{"head_dim": 64, "intermediate_size": 512, "hidden_act": "tanh_gelu", "attn_scale": 0.125, "parallel_block": false, "init": "normal", "init_std_up": 0.0643, "schedule": "wsd", "decay_fraction": 1.0, "final_lr_fraction": 0.0, "doc_mask": true, "train_tokens": 91510000}
Each number is 128 + 24 x the weight over its row's rms, rounded and kept within 0 to 255. Layers, rows and columns count from 0. Numbers have three digits each. The size before them is the row's rms in percent of the matrix's.

# layer 6 MLP down (transposed), 512x128, rms 0.0643, rows 138-244, columns 0-63
099:107119111140125152136090132113129131109113102146134142126138127187115091127099143139191155112109153127113093103161158180104164073159122111103118115152133140093090154132147116100104124133111135
095:150116122161119124140097128145113132095109127156099133165132164126153115136131079100111150067165138151066155082162129157131101161117118092131123134152145141141149098162171138171122149110122130
100:145115103095147156148131121139117147178073171161133133130126093136159121146138119144077121125161120106146164132136144162134124059160124123099125109127164142063098125158153131105100152101136141
100:125128172140099082166111134142070125105095128122121140145137106120136125103144092089119126134121143149127143083116101132112147110141151159134138119127133155147129135107125070115164138149131115
092:127179124142149099116111158127145120151148103123124113140172118123091142184115140139120116161112109151160102133100126203133134130113150127146128119101114105119156158104086153101153116148154153
102:141160149155162118129125164085092123147149106148125140123144171153124114155211137148139117139150161175117090100173133143110145110170127142171142151132129148088145136109118139128100097108134114
088:160129158147135160168124115116107136134102121162118138106159115117113137126083110106155116136142184168100177103085138152108125166127165175099101124125138129135142087153102175166126088121111128
112:131138126122136083151108111107123127141132076141121148174143110100116131106083134155146152105130115150128116088155187144156150121164112130145133191104127145101124127103067106163155156095113128
103:155133132113111112154124131135120127163155105125158152136165138118118099115147138160143103121154111168146148134160092128138146167133119105145115176148110127152146118092110131159122098171070095
103:107122139186111167124159145142106145140107168111108147179151103149153107124129097133099114165154127102142118126116151125102125113171114089127118115122149097141132116137110118129115153170132063
089:124130140150133146131114110124137140077108132119133146109082153102113136098123105080105065130135127108099141112140095090117150107176136094126158109048147105148146138155129132103131104151108125
097:128088125102144151140152100122085162129162145188122154132161102109108118148124126114113104116181093087111125179130126083159133131171124110117101121126130094119150145167109163140137109122116120
125:162134109169122151121145100130144101135151113108153106094103083135117112124151167152125081112097147089139134135095073119124148154128111158158130150144131106131138152108118162177124118102153124
096:180122115137117151151067076114124157143117141145111087124137150116132130122122144161146162114150128096133112124098108136129112164140177088133098135090124152103118137101145091093115142096111140
082:107127113153121158128106147146150096144156172115147120104138131072137079129114093138097124080142115118091079140120110093144147129081112129149161155132107093120131102105131157135079155144129166
091:112071122129134115112163143117131107149131133140109197144165157129121088139101101095134159128137133117138154117116143125159121152147166141132141157110155125060142101151104135113108107161111133
108:133135118133181117098127106114113150119128116195153130112103168168105152133129123154141111130113122120131124094099119140111101159119108144129104132114108078111093098148137164151099116118133147
094:127134106089101120136108116099128151069143155178125126110151148154135118097130093124123120170121132093119139097154090109145114131138083152144121102104114142110106124139122111140122106126167117
116:122111061160113142138122140165126085206127108121127124133113163150128142135169130126152149128170119151085133128184135166138139090145162109138171123108120149138133133125119136163153145145120110
086:125153173107122141120098114131138161104144164141131134131095145102103093088123142126170138139149123163070117110121125115089114096148135150096121134141107154114131143162147138151177154096103148
107:181140121143116094130122123076138102096145158097115113084151151135099129073115130171102118123142128115098143089101142127114151090103152174163120099109189115125156134137166105103117100125117126
105:110081149107156109129164140104124126122114085145134132134134140077117138125149109137122102157126086072139122129119123139131143126184086133124132131125112074143142172123165125124147150156126095
101:086106112097166136106140130126124113132157132133154134090115146104155090144108202129128125132171146105136118114128164166138102122153157101147100119093140124117093101110118127134117131144167166
089:153120171127159152121152107134147098121067120096122145121118102143154136175099112081169085128086097151172127126122152157145055124126153125188170119134129150083092116132110094129167111137133147
100:123125178112155159160182096132113105116119141128135153163110127091128107100123088107161157095147087077147156122132115119114164151137104097104135102118127127130083161140083133158139107160162138
089:111100122130126129171157140102094111152118162140148151127108130141144140095090118124169128107123118132151132090134107111138154122148112099155101122121115154124141182120133124110107124120171150
097:153118131105104162206087142090132095093103147147128138167091137147118091107149128122119129135160120083151111120139109162120081097080144133149115102101108124110120116120094128134081138146131106
106:119103103129122124113193123100118087135174116131115110099112130157091118093127121123122151124103170116112144117146126064104133175136114127127142174141165142147081141144114154107128090161144152
103:151170133135132131128123131122132151123108167170122091108097120147119096159175168147140123124134154122173164105141128103126143093149142102104157117115108134182127101104171118132128071133125153
094:165119132147086191127119128119145147118141123111141149162072149095094146119135109116157128133130123161157079073135162125134091142101116114128119141138122079128112106139143134105127158155116140
118:134148141106125099177112095164117124128167119079135160115066100158138096108099160132132132133146176099154111115148124137148132137150099112130110162139120112131130176125149120131145127135088172
114:128117125094105101111115080118101106123156093177088114133106094131154133129133145132168122099143127129142115146134108150124123139141132113125103135129130157132083079109156078122133153117147074
123:142145110111121164149086120121126166126118171152145106152104121117138148105160130141140141120131159082115150129178085143125157131119129090148162148151121116121092101117134157112122145112135111
112:098180098124152135097147156141161121133146136135177183158086145107136072148102141115145136143144121142154106146116150156138106107133131133139184153078114134128152109124125118141141159146122156
107:124121133083096139143140099077118094140098120139134162106158097126117148122108108103131112117074097159106092122142124108097136098120152135139124110150119100142121088115096080104158188145121146
102:113127127165127133127122116149133163126130140141166092149100117154129141150108128114146145126138106087165115097140127173172082136167112107134155167135108149117148128139068128100099084140100132
096:096149135161129105118130103112163115117128122129089072127118125104110090152123141175163082141124150167151147152127102136112144118151127149164132111093116091146136144146101157115136137165180072
088:103104122127147169093118148117108169183115112117153146163101151147094141129118116120122148088161134103167114140120142118134123118136137184119131143119153116176157163146137153124137142115167125
097:094161166118145105131072122103117145108144107122117123105146115120079114103111127120153122135128088135111101145148145118113117071159090124139153133127104107131081145162121110120136119106114150
110:134148105115131129131124122136155141078116118086113147167119104147126145102191138162107114156160176169101108113173132125127148174142136124149104126111109105164112143129155107149095131147116155
098:118151096129120113126136121129127164134086154078132094126121152187156154167108111103172108137133178128136146117132110155140132112118090133129128109082115168136105145145124132118116121139133077
109:115125091156168110143113143149102127106133144147137113114093142141147125166153094074141130140090113114178097165120146184126133068171136102131139130179145094159116150171136138096126128124097122
107:135111145129114105132104129152127159109076138160143109107132128114112055114068151120150125127093121175120085130125079118101116136112145132164137156109126094108109155154094093133102100138122152
103:101164123123119184126096119140166137155128173126168127132106142116123116157148111115125116146136148112117156097097103113106080141110100083156154101145142109090157131128129147170111149144155098
103:151125089125128085097100121091112099101119178127119096173101102114137146181145153093096155087109108120121134129127118151133146125161146136132169112142109099122120150139132141157121122134131122
095:114129181128110164117120130120123152127122134133160108104109162151118161167162094117120149095149141140112119161141134116160076142157150089111154145143092123113101130126103152172152118101144102
109:097133161125104144121138131111134144155121159159103098154142090160143113160154116125131141159064115148109134120128139129156141120069112140112156107150145123109133116143141126095092129061152095
102:134123137106139128073111141131083171127115133121153100097116131138138076140124131106140133097119128125114144141128115094109147105155161152138123126118118065150106117168094161139148122058137101
088:117151118077114126119144098120135150086123112155171131154172146151158132140151126184124092146167076136150158129095115142119126063160110127102087127149109128161130117110159126117084088137120133
114:091166100177074125128109112070107110184107125108134154096118114142105100109138146153137158105145109130108143113116154096138133109116127133128138134113124162146126128155128132140095159086142134
092:140122106079128132135145149124112124117164147092122099143133105075114114110186155116150174134142117127127094119161178114140118125151122141129182121128161070091122129144101123173116178090123147
096:122163119116098107119128121095075167151122179117132096135134134176100177151087139108151092127137105139119141093102135110114115131109143156115088127130129151130122133165138150125139129099159139
093:136135168147130123097121120126149082121144144150143138101117141120102097121164109063139147107129096152144108139120154164146076130113172102142160119178163134128076146122122141143112124106141145
096:151157104116132090113146090129148139149115112171106128122105173128070100100128152142129114131112151115108146076098146102112183124106100113135168142112104097167111113149140136101091125147119158
089:100161126104123109179083101123142155116132116157159148112146145122148144090126094132165177116152132062118157116150150127101111115159119126167141097136101131121138118116135130109111172149131074
099:123138141101147158107094079121097119093136149130104118129117148124124102127132154142130123137165122132117130127106114130115144118142137129150107159133141110134123070138125147125127125159136109
085:118108106131152131123118131110091135147106132106140148114134122147119139130107132154134094102096112123120093101090092165141152108109132133148122157110154163160098090111076120114114128119098091
093:099116197080132112114132162115145171129101126136132135135159090121155119114119067136137130098128173083138115126119116149148113105158111120180127096094096144123148142158120096126105135157134124
114:072145098159128081108116107125171110116142138121121151133169099126147139093121115179104154095164096131186105119126165106137140117119154125108148146046109100091150130168091141168137097149116134
091:154119139122091126124107120139121108124135149109107140143105107107110121153150156094156141064130128146099126133108148092123084116118158125147163131112106121075151167179126121117108124159148134
107:116113117144139110136140154139119117131102105166122184111176103092104147093119113123111146135162113171112152148117130162164154110133139167083155116146104131138147142161159095139129126121147171
104:170107151124130136122104085135064154142114141141173136091157131077108126177122126152160130129160091105118132135125125121126137109113134127093156127144158153147135117093108145135121150122120126
102:106132134136123117126160113126091159126145143127090100125109083128105118177111158119128073171120111123105140085097114131142124104095179104112158128150115115169117134112089101179110140133150107
103:104115121122139136127114158168120182130124118103112155125145088121134135140133128148124083145108169169170094107111109106139156114121134114131129156135107123136136165111142166097163095166147162
104:141152099138125082157093114158149091128130110112138115166107156103107129108089134120176173117106176155129109105141094110103120135123122133131127107179136147113112134130123135139098162098112136
091:108120172131083105152120142136108145177116168100115207111126136148125173131167135179178090152162152117137125149138151126133095105100140136113099148095134131151122116171103122152139118138118117
109:124141113164104142127148099156127176100120138121134122158123110161157100151162147101112141139108096082123117139113154106094084145050112161158124129129163114093111122146176158102119151137087128
103:133130131168141125091126163093128129166134096139124127149146135123131090122114129088121137127107136146094104138137110111085084074123101087157118145118154125136109083140111162160108140085128178
099:177128083154145131146122121113117108129074129171105111103162167124147145176111091132172144120117087142122117133110108123170170078103148100106121159119096133155134166101114129108097123129099101
087:120142121122116143127143089138089142122085161130101126088110148132107156150192126120144167097148168154171128108161141108143158087108164111138168149097112131118129132139103100151140137155137148
104:103167146142118146148130151122097073081125122118149136119146112124129117180145128148100147147148100162095127166121152128104122117115146097124169156111133113099112120169105102128158093141100132
106:124144165089100123180095110140132137141139135127128131115175126149152120118133085146163104128160147137129152147123155116090150074154177128179120104087195129158111131112164131100180103147137143
086:160129128092127148105131164157166125138145140138137145122094161114134079131113127140156137121124133149163106125149121144133177109142089161161112156187140127159149128171140102134067117113110122
095:090153103106110130104140111186121105104164157140113125145172156142153095111118106141129115178116098100140095098118145123149133125126111093172156182142122122136135138153113109104140130125141129
090:139106133119148129138153120117125106074133161091132105134122145075136075123167100166146114113158138176118142144114156159121161159144143136156138089147137149104143111129155103123111143140128112
108:160134139110159144148153138115123079136133155118128107099125082110157135145131148146124209100119131193143148117151139125121113103151086136126088137107110127145106134088111145102121110112139130
108:135158102122115134180122110170145134111153165129132130126132089178114128136165106143135166132133149142128165110162125120189137141138148109120116158102078138147133117165123145126072082156112105
112:095114127168145136133101124137117128069111150091151124120144147103139148100049101125141144141146096109114138116090120120092129109140102165101117147099154130121160122162134155108145145134109148
110:173127136119142151122144141180159116105159152109137132163115134102142122166110128150156135077125112109117136143134087109120140109106141145112076132118073148133107154092170123123102125127083106
084:104074134167115152105139145133149122137147088131176133129115124100126134160123108102124069180112097145148106112131167128148122153128070141153117157140119132141131119170127128116105108157138173
099:122099163117113102126085150156126116116138149116137090121091139130151145145124095140083133116167114105177156159131170153141127122156105107169120159106139122102109122130104135131140127106141141
100:157131125100171122133143140152072127165118098138140144110133080097107147117144116130107156133117123116153122129120155117098167112165118110127139131166183157150160161082157141142116132107140124
111:100160110117140152122136119107157140128130149100076098126132084146149126110124141130158113123134105135115138107129142117118137095076163138181089136170112118121126159124103141146126157122154128
099:111090120135148114119161144138147175096123133182132106126153127152113142105110146129145107132145105166101145148144093092160166104074126088145145135124172094138130145120101146161122117151176090
097:157151121136101153170125117087136119132114112083132104130129141101124150129122113138127083142148134133128120098169192155146160121105101161140146090169099109149152105149143142126130137100071158
092:143145147137144131133119076137134129132084153108132129117099119132134120123108142122131115141143145161122124136086112114117096180130149116145082141132074126108149128126172135088170120117141129
096:120091108149105109151139152126143145179089119105131140151138094124140120098137135083075111105147128134131140136127133133090129115142149147086143157146139114169170169129111112140140132121108136
095:124139165140114111113148105170141129129166132114101133117132099135148096130145140086101124148100095139117121141144156076087085162139126140124109121136127139129118123172143135078136127150137185
097:104090128148119096140137166140158135131181094142128106132118132119130134134111148146123120115159122111125136138124129113179158117147158151112130144135131140120123194117158124128124169101128136
090:148141147112114087125115147163130142134129111115178112116160069112159108116129123093110106115119080120126081120151082102182153112125121086119130141115132153134140132118124160142155152102074132
087:112075121111126137129145104136091135138131102149173142143126114149107085151128082153133121136134100123133141149130100129161140192121163146113147078122092136146099118156129082119163116174103119
092:160145151117165133172131152133126130134125139116150143125141114107111105143132146090102096101129122111075097108115105144156108094151117173177133137130173157103144083112117118120164130140160111
107:139129094165136122113135131133119137087132082106156129161129106147137165115117097149134103138115129119084144166152131118131114146132147151156199086082130123094148102136144141141157146133153121
099:107145123143150151121106114135123150109145144085100111145126160110130099150142080118079162128149115093101120144162132109123138108139125168149119128151109130151100125150122152156136102105143115
092:133107084119093139130134125140106139171120126134145111130155152118120101135148138143155128114144159081100124129150139124133186154114074089095134151157088146105129082161109106110119152136143145
096:108085099102174133094138126149116153123120123134149115100142099121101146137151122141111140108137153140106160134127097092158181095156108110109070136135133129138130131120136108133102148132136149
103:169142135121132135133112119111157107089158128173172150123128107113202150135118106146087117127140103141125162152117154163112122130147127138117098140105139155134113119063119165155154081156102126
108:141177147136108110122145144155134140180156094124122158119108150130157128138120140118104127114096138150127136116137127141122084179103128145144137121113152145099081164122162103120113107072134114
078:110143133078147120152120127133099115147098086097109102145142108119116127139114123109141166122150143116161162098124103119099140158199136140119076131190126116140104138172134124147181099126152110
082:141139129115128154121114113165153140140136131153116156087129156175135097156169124165126123129100120123138138150140159163170093131073131117123098127137131115138156139166149130132132133104155167
085:165128111119112167095182127125110134134153125083111083117130135123146118087167159120131088096123145122146146126054134119127126118085107106106115142106113131111112162147058132143113141144102097
104:124141120158125119138120101125141102121152173172153145137098121130146127094178136155104056127140098110139096144107140128148126116083123128122120105086129152111143153115087147112134121201142126
105:128087104069128142138140116111165169152074131099123092142111133109104166171121143173143165131108089062126162138109115102169114127133129105119140082143134125131131117123132117109111156132137138
113:130124124130107144163122153119109175136127144115077098130134144127141197129152126128085136155173150142134164122103104123098122138093127138078136145116103167118127126135125147102098127141145115
098:122122101124147115139130123152146129179125145038149176118145121142099099117089174157119118150117102097118176115124135096125100104112134118130116170173116150179128144131147124144138096130181130
109:091135108126135141114129124137133151084128130105118126116094130108079124102169117134171121155144149089131104126141156126093142068113145177121136101081124120129112128152113149142119154089113154
114:175109113128154134138116125110189115120097098147163139123110144123151139144144125147113121153173089134128150157145129140143118164115102141144046112111120148152109101123136169107106131117148161
# layer 6 MLP up, 512x128, rms 0.0642, rows 139-245, columns 0-63
100:117110145143150143093137133125116119149128123132129135125119064145101111141102098114143114113096140164120159118137123103085106164116151082160113168110137162104186126113125114123168110128147167
098:138145129102113143101147168078126100153129141103147107124184113125153138157121127120144139110139137169142132155123131091128100164117134136170101112091179142127153151165133130146109091115125095
097:100101130150134154111115134166116116147186127175170106097121151149150083108117127133176121108119147146100123111103124123121158167134120117097125120088154185165134132152138145112091137132082111
091:131107090128131125142128165099128125169177118085116125117131135136128147085138173121122142132161082184143164104115137109146110115087123085097106141095127101091125136143138141123111126150136157
095:141083126152113118114115142139126147116094178115129110112134150129133168192158150151137151175125099166122159131147147141140109124104111135126117112090096127080135101107122147116137141184127173
087:104113154143155113100147120147183124107160112127117158123120137132130143130114105127132129165108154139173119129086140112147161140116134127148098125122147136087158090138169148120171135153088112
104:124142091173134153167108152110133087188120101127126116153118126108133123124123084083132170068139141127152125133163141143135137119104141130114136107117139102130134144160160102089139106144128135
098:150133136122103141121123117154095068121141126175120132153148096126091138141093141161114133112090117140118164132136148135083103114094168120101165139132156117134142188139123136115156092145123100
105:172123076138170120153122167157168119103132136163073126116145125149115134136150161133109105131124125113122126134170093090113156160149164142112140135143121131137103160085130122078133152132155091
105:108112147130127158099152123116140117177147170129106163099098094118131145110154133131176117111122154128128097177167155172106140107126098117114107146126093140175111095144111093157146117073142129
100:134130126144152116143085166099113107139091090127136187152135166154096136143108107107114176165114131119167141132150102121146117171071147143150184111119130126080132142140090122148107147104106114
108:153111149151159174117155128105098137143101112082148132180101138087107121107117089122124128089152124153102140078107104138164147162138157178108143125101109154098141160133145117116112132152104153
099:118153144175149091133150159130124098122124143114110139141138140123135169123191154120139138132140146160146115106103148130119118126132131139138153119081151152115146091153170102111108109161140113
088:135141117133108106144138070128127152164125152156108113170114127169121145116125092152159170130167145123126117123140201130098136128101084154121128136145134103126118105083136136133114149123124112
099:135101150186135126163147128126132166150143111091110113172116179141133108126151131134109145138117152100135127148092182157127154132136136112128106099141163109149119117107153175098095095144134121
111:089094166141127097147121155106155083086129137123115134155118124133131137096140140117114147134123128082110145142143100099082130105122073152159142150130119119141107132136102111140138121161135088
096:141131157149134079096144069115123160103130139113096115172149141106131118134156122129104138131134141164140132123117111155095160096109087131177139129098135167085144145106161128109159140159106176
108:130097132129154187114109124108130133152105123161093159169094148107144148130131169159128135097128160146115127101136150100144107140106106126149109147120155146151171103158143144130126173138148152
094:109093088124124136148150146131089169132110182118173165134134120115130177100128178126111144109138111149130143126161093120103128106129152129156151150150166134116142141137084140099143096138099133
115:081122120144142151114117155152203116096112149109142111090098118089117129158100100158081112141128122121135146091111129145165161183110111157129118131108158107153148153126131107118170106102122128
105:116126126079155131160126098080112130120119135119129141132096098129138162112160115109103075107146131138124119114182168118122104135140138150087119139131133116117136109101091117117112095132073116
103:119133112132142119113122166147130140110114130134111136151107160092126123165133115122133125085119154122131166120137145126128078131073133131140110082080174118129134140138120122120182161141129098
092:084126109137133146148139157189109137150131119122111157130074168083115101186158116123150182085132146141138098109118119136166149132123145123099123102132136144122152142092085129163095141113145115
096:126117147164085160141113114102129100095131091112100123117122112137141140130108136145135161115136137119137130123111096144079146085134104107162149140108153141113142074105159128144157107128174154
094:121099126107186136146177095119162149113123134122157133134106113152133140102174112128102145161101131123088117179080171158122141105116093161130155125121153156171147133139111154126104125160073145
093:099159098103173117113136149122107088153163113129128087137141143111105115135090118131154098155096144110107151162155139098129112118124114128111109110130134131165175136158095115120148190092099116
102:124128124155099098125129087103129131136119148114060122162176107147162100130090149133171134117097158116080139099087120121138151155103147128102191075081166140149141101123124156138100108098140094
096:173170104147118128102118120128117165155067134127165090138141118126166137126136145086099141177131115136110155093128150152089158105144124143128108136108165144120146115145085105107122060110128141
101:120082106150150129096114117131088113113127153100156097100115177128143168114122144133126156131119143158145076113137135126163175121144118133130144139143119124132085135103164127086128078168121135
112:107108180092147132119157113133097111105110134078140141125123118106121108116137127175082144120115171180095152120164160119069104161126147117167092137110132110126085138145131166137122179135118128
102:131141183132110068110120150157142136136120128095122130142171133117089138126118138133129106103120166130118178115134192137165098178114115117163106150133127150111116124085183129158145155145116107
107:142159122153174163140074147120085109128096125151139117154117112104130170114107120143130081143130136121169093149092142147143081130133130141147143119110121126188177139114117121133113101142106104
109:105140121140134156113118148126151117138142175123112127146114144121169074118121089114147116187094119151159078107132140126130109129152135139129156147128153123133171131128109126099121120097146137
105:099121121079105129157138171108123117116110126128104153116184121154111136124125074117092168137122144149130139156119126118136104127108116111138185145108152165140161152089114124135160168119142158
098:047113102132115139146142150170145123167130095129086105099114151150100092129125129168123191151107128136127164147134134182128117148172092099105164127123107200135131156124143118152127106153151139
099:120143132177133120117150143144146146137124159147134125115123111122137099156120135107151135118097136126174135144096096158158128141088155091121154141122152077166170150124129100135133136187144128
096:129126144127158135112101111141120144156087131079157120139140107142127137149175113109084154120087114148134122146121127144111092151114060118145091141152168094142173109122124101111141149152127151
097:076172152116132115173119124116138151073085096126131144135139134111095173136087079105115143159105138131127143139155160129071150143106140133111117146112127114159117132114113189119113099152119137
102:148128128119092147147154128100124185102131133127129100125133099122081128133149139082135134100127113128126133093121175132051142133111147116139178129144177134126112125112105118123132180158109123
104:142141125158130100121127109178113134155130160071120091147136098148115161081173127128153108122093119139138115084114130145085162122154127150120152139119123106146178164105165139116118136130122161
106:124127116136130111132139109135156106153141127057110119129127157075162158128136113068124105141115109138121140156116146098161152103126186139127138142168111083135126149139143096114144091149091140
114:123135111172095149107098125123111088144122148160061107154123121138126162106076084124103161167089151148120077098137133110139123163089130100153163098125131078111110146147130126128129152167146120
103:115120140136124137103102185118133171099141145131107141178115131133116119103132111126157127130103076122137170128114089143102120086113147126146145123133107138143126112151169139114118119136151147
093:148180133095064139114119131036169111125133106144116173141119128142129152131137150129128145112132160144097133119116169162105134111130122097135075144128116134141129142093099096146109161126147127
101:144121146122089139131154166142107133131131156149101127129144125133165173140115100148135125150078122133142123090118150130139098153106135152072090118127134090077127101135122130179144182166060138
118:143092139125130135143121049148106124112119095111146141066145130149106116107115132138104124163156168125096133105102136185148122109129108107137153165125092094122197122159131094114109116098097085
109:139142157111093178105146156153101121167151103135155086151113130144123157132149136093148118120097104123134112143107156099128123107084133135143133129096140086121157091119108097134152146134141156
090:072156128124117114101106106101142125131107136065097128151120149118126097150128126139104153133113137117112176102150132127110097127089159097165126126152111122166112152113101150123141120132115133
103:146130137135111172104124160086116139116149134138133124098130146155133133106119162119109159126127098178133153108134112132125085132097121141116111072086119103084145120158163141080132140148124174
097:173119174094125127118103119140159186106152156145132112130186120088125075148115122153148132140076100176141102107120137146140145117151109174130121142142140098132120108123092101127094068117126121
100:112160097110146122143111095112157078133148073102138133104136136154132153105113096124149121125104142139106101122136100143164140152155106149148133132131089140168155164088140185138096101099126154
096:162150161124120139102106085117088110128083101136081149124122105140108163116111135115141109115186130118093151151140094142143144145124142095137127151080127129117129154164119147139108089138167139
095:131141122131149170150106120174112154082091111153121107095132156181108124148129131112099144152122159141123131085137162110131140142136153124136100138133105118143170108135133143075124157094095155
094:101159120130122116111118113114141127091135118133098115152116186159118174152179152145101144109107125172122105164103126139101141116116105169112166080095110100125123111146095114069120102108159124
103:144151136140147113115121197104103106129093120092124179173095142118116149143152146142119096119131140138117168124104143118094102090107128145131141137106110115188104152138129128122092095183130139
093:099093115140110147091154096113112150133157142150124092106135143185120111155121153127146148166127159076116153140143119137143133100116136134166142134121133142147134101115113109166149161159132095
103:120113109151125108108102181118139125155084136135180181158137131125120161117099138116140155137121127120155147139132098137146103074093139155096121126078159179131123122140174134143133121083110135
109:127114097115127149105070137110125130111152151137118105135119145112093152135162155114101113103104160132108142118126129111119114127097109161143124113111127099133051117074147131131091122122107113
095:158155109133115136122101159150134164160114160140112129140154200153128139076150108121121108097082155145109181114102111087153121130115096124172117115104111130123152106146104121128121152094132154
110:145129133119140098114088137123109121176195153172090111119142143102104155135101118126101109149161147146092136154157099111122161118147164132154128120090110150138093128168166081131118103160122137
108:125110142115157120095164132120131126110121156109128164102139153103121152075115101133112127132116146104163091139128132131091142171121099096099152095132148152066159121087134139106161141096155090
107:098148153109126098151103123138111121138099135135125135135120129107110109142110095179130093121127094118098155114144103151161108122119151101113169121117144149144167137174151118139107089181147161
100:160103084131144146143136153122113131118116171139078113157141117117104118098147145150104119146115101159132083169133131170056145122126126128138159151117162120104140134138171159146136129113111141
106:140152089111124124103110118109182162090144155099100152128103123139125161158144117137148127117116125130169067160168138131113097138122126104192130127147186116105107153120125129139123093106121126
093:118156097116140137140113121160117114098163126117072163173141120113126114139124155104172116153133150153159110140139104111138109136118103176090094128137103134162104134126117126161128110185151169
102:119143119120114146140092151137123150136110130117113132154120179096141130139148179137073154094128122130154133094125142141131116127127088158129117117123118175107135141127121073093105155203161110
097:139139138118124151123132109094119122141093112135071136183098084129121097123153104105126126166084090131171143093147136125137161146110094146134105137135134127118130179125101146084128124136119134
101:161126139089139105138101132109092088129117134170126087120160140141131106133137107145116169161165110159135119122101139125113128143097115168120135114070135135135126156154137139125105090157127100
092:124143103170116164147147139098071108162127126112126164108119147123134119106136131088149155120144151143112109129134106102143134114101143121125148150115084126190166134107140161148105095134104177
102:115127135087148110091129130137160081106114137122146077099135144128149144102127131110099151130114132136104137162118106125125113165107146104147123123091131119140147139169133160086185176165135100
101:105127131083096139126126142203153131115119165181139089119146098122119138120149116119139143138155156157101173144120139119115116114110098107151144128140162144116190106143119063160147111142121123
091:110112111160096138124124101106113116150162170135117137142109105108142132138135139144131152127128139142111139114150142142174149098139111159136134144095144108102152101142101103171087116127116109
095:142085121137158123120130114059096130125117131124170140109100175155119146072149163148150138168175132131138091107163140105119107150165110152103147142114111127199122146098192141141163140144115126
102:148179123147104106114145097145138167068136103136101137134123095098129070120158124136102091112106144128128117162142105138141099141162133090172124143143120093109130126131125103128113120088068142
109:138117156149152145094120103147113145163116120149123087130090147067100080150135136137141114128123101144128111127126139092151128116141154108089115177153100147107181146139098113130096122092132128
104:117127127121134108117145121128143103143063124121105111145118147161120155088153137153120126156130097154145117127168077086104162099154102093137138116140101144129132104108138111122143113131117164
114:071134192088129145106171108144148108136136136108097129107153135149129151116126132142154133177111129155142138133121115126117119167103134156114155122111170139133127176120158129130175065129114131
104:138155174117132101131130120139087157139151150145091091154115158115101175096160066096113138102139114107122132136162193124103109106105110129082138086097112131147111144150125163128148113145121145
093:120096107108142145132150105154082131136091128126131143111162137095149145151110123104162142161122148128086092151081148104162119183120135165138083102139114097124109155099183132089124126111149175
098:177143087149136122122101090131140129149134150118118123105120112091106086086140116131106134118090101110108162178137133160097136155136108129125103112149106154130150162152179128130118097119110089
100:121119068097101115103073164129106110122106143102150128138163135128122116149133158193148111176135158124144103132116157147127116119119184083108127154137120114127116135150124122146137114103131146
100:162143150123126160139134143183164130155073122122146159128116094141129122068101141089116162119142151155127106143095126150135113174125165164119131120124089129128123145166180126143149093130106103
094:108145089155113104110157061095168135155162130092118143148128105135133139130109163096156133158119137131178137115158129100107109175122126142145134181153103131128154181104098117165131128123120117
097:102162165104109156112123122150113131132098091117109123091152110108100145086169124133120119144122160114134129130103153136119147170109102083126137148096148129136149087139108117118162183145129105
088:120140076110149111120128170114093137142144113101084140107159159111106165099101135132140095126118129169109117164134104139161154158150130127195126131151129138189159155117135145154117128083080168
100:155139115082122096122135095086161163114091143130145130127147157126110124123097136096124100149151162155119129143120098150142085149108138129136156124113115124098135100138079093142141179135083139
097:163071157151107164118131146132133139150181122173114094096110122096120122120131130116115120141106124169098148113117095121116128148071101138107135113131129163099158120096136147135121104127080096
090:122164153115116124110156118088133132147148138113123097127102074099146147164140149071147155111146099153091116121106120125095101164129126128172130096122162104147103130103121153109101123112135101
094:159114185158135121119144139110120160127128140152134172138144083124107118137170116107130149131060149128129119165175116134140106111127129143105096111148174111148072112135096093073138128153133127
086:100151144124137131121096129086142159117091102109153117112113158157135140167161197108109152131074114120099144116130079097161061136095134139105109101130112141139118124126174114102155141112116142
094:080161114114154120145137115142156093106155141119186112103141142109146190162118166099136150097113119144149098148179122092117127086135130111144104100114164168124154141136104121094117101126127094
110:122129124097119107106103095121148074131117119117131109111124133184132110103108174094141109101169136154134113142155144115128128107109116113126135125143139169089152197140138148107130140155145109
096:127167114166143151107141154163087111136149124123121108159128157170162121120113167154126137115120105129075134149143129157135154146102137074137116123142133121126121091160137141111109132155142139
097:137166124118109131095145109107131121156118123153142156154137137120179139099124122119100125148135111155140102169120110130143142097107123188075117160109126130153138136152132126133166118140088112
103:123145130139120150149112141168137124164137114133113107120087143104110131138099091113143157134106139101102145131081139123111122157089098161141130132147099165113121060092118142155098114154114146
104:133136157149135104046186123109133087126093164145097166118141124143130141148152122124144122089132161120115143119099156111098111110122128120162147119119171128146104131105126153128160131100131091
110:148138129102112093122139148128157138155101082140136123133151092114131128103128133205119144147076164133124109132122133142125120125155119111089138108115127121171130135117152113108181126124098129
092:115130083123116142120126135187100153137113148153133100161149170111104137136097114139140107092151144102155115145151137175107115132159184102141115132129107131165160112108190087129111142123158137
090:137082081142114135117133149107147102095154154074133168153119145100107132129136157094114086135121114116094137141120096136173131157111108057162163117128148124157150101088134064136123097130141154
089:144151111144135145084145166130083156119123104137116152126136116081108151123148120189157114138155181158164118122119156141088081136134162125125143087098136155112135133177115119146111123134098110
107:114131136102134108103120125161127079101151123109120115100086106143142135107139142116136144158074148150151141108140143104125147102137080125113145155122172170141127125121115135109087110139157125
099:121128156113113154159110154142124129098075116149102113165133097130135122144086151151128134115155168151184098144196144072112095093110116125143178098109148148102148121132140111099159096144141144
110:141151149128109163160133127129162162115095154129112167102130178145151118098115101107142118121133097142162114100130152101117095157078176118141138169116111133092122116139099174133135144132157126
100:114150075133117115131173137165112097105160124099129099169140142127080125158146159149106114091121129142160129133107112101177149150096157104114099137120110120191127083165139064153134163149137115
109:155145116141110128167145147071144120134080112142132115089143132108136177089128107168111113141125180137105130154098133104147138174141129182165105123113128176104116125144131132098103156147119141
105:109146106104100110164112117126100148120104102162138080154123119133153139131162153104121116084093140143082110167161119110176136137114131130146109137164114137152135141128152142109113120113115145
109:144121142168143117147126104173154142129113165137129085130131120123118124107143101164141106143156107151139156122158145154089159170143076148125120151088115093135169167140095174145136114152143148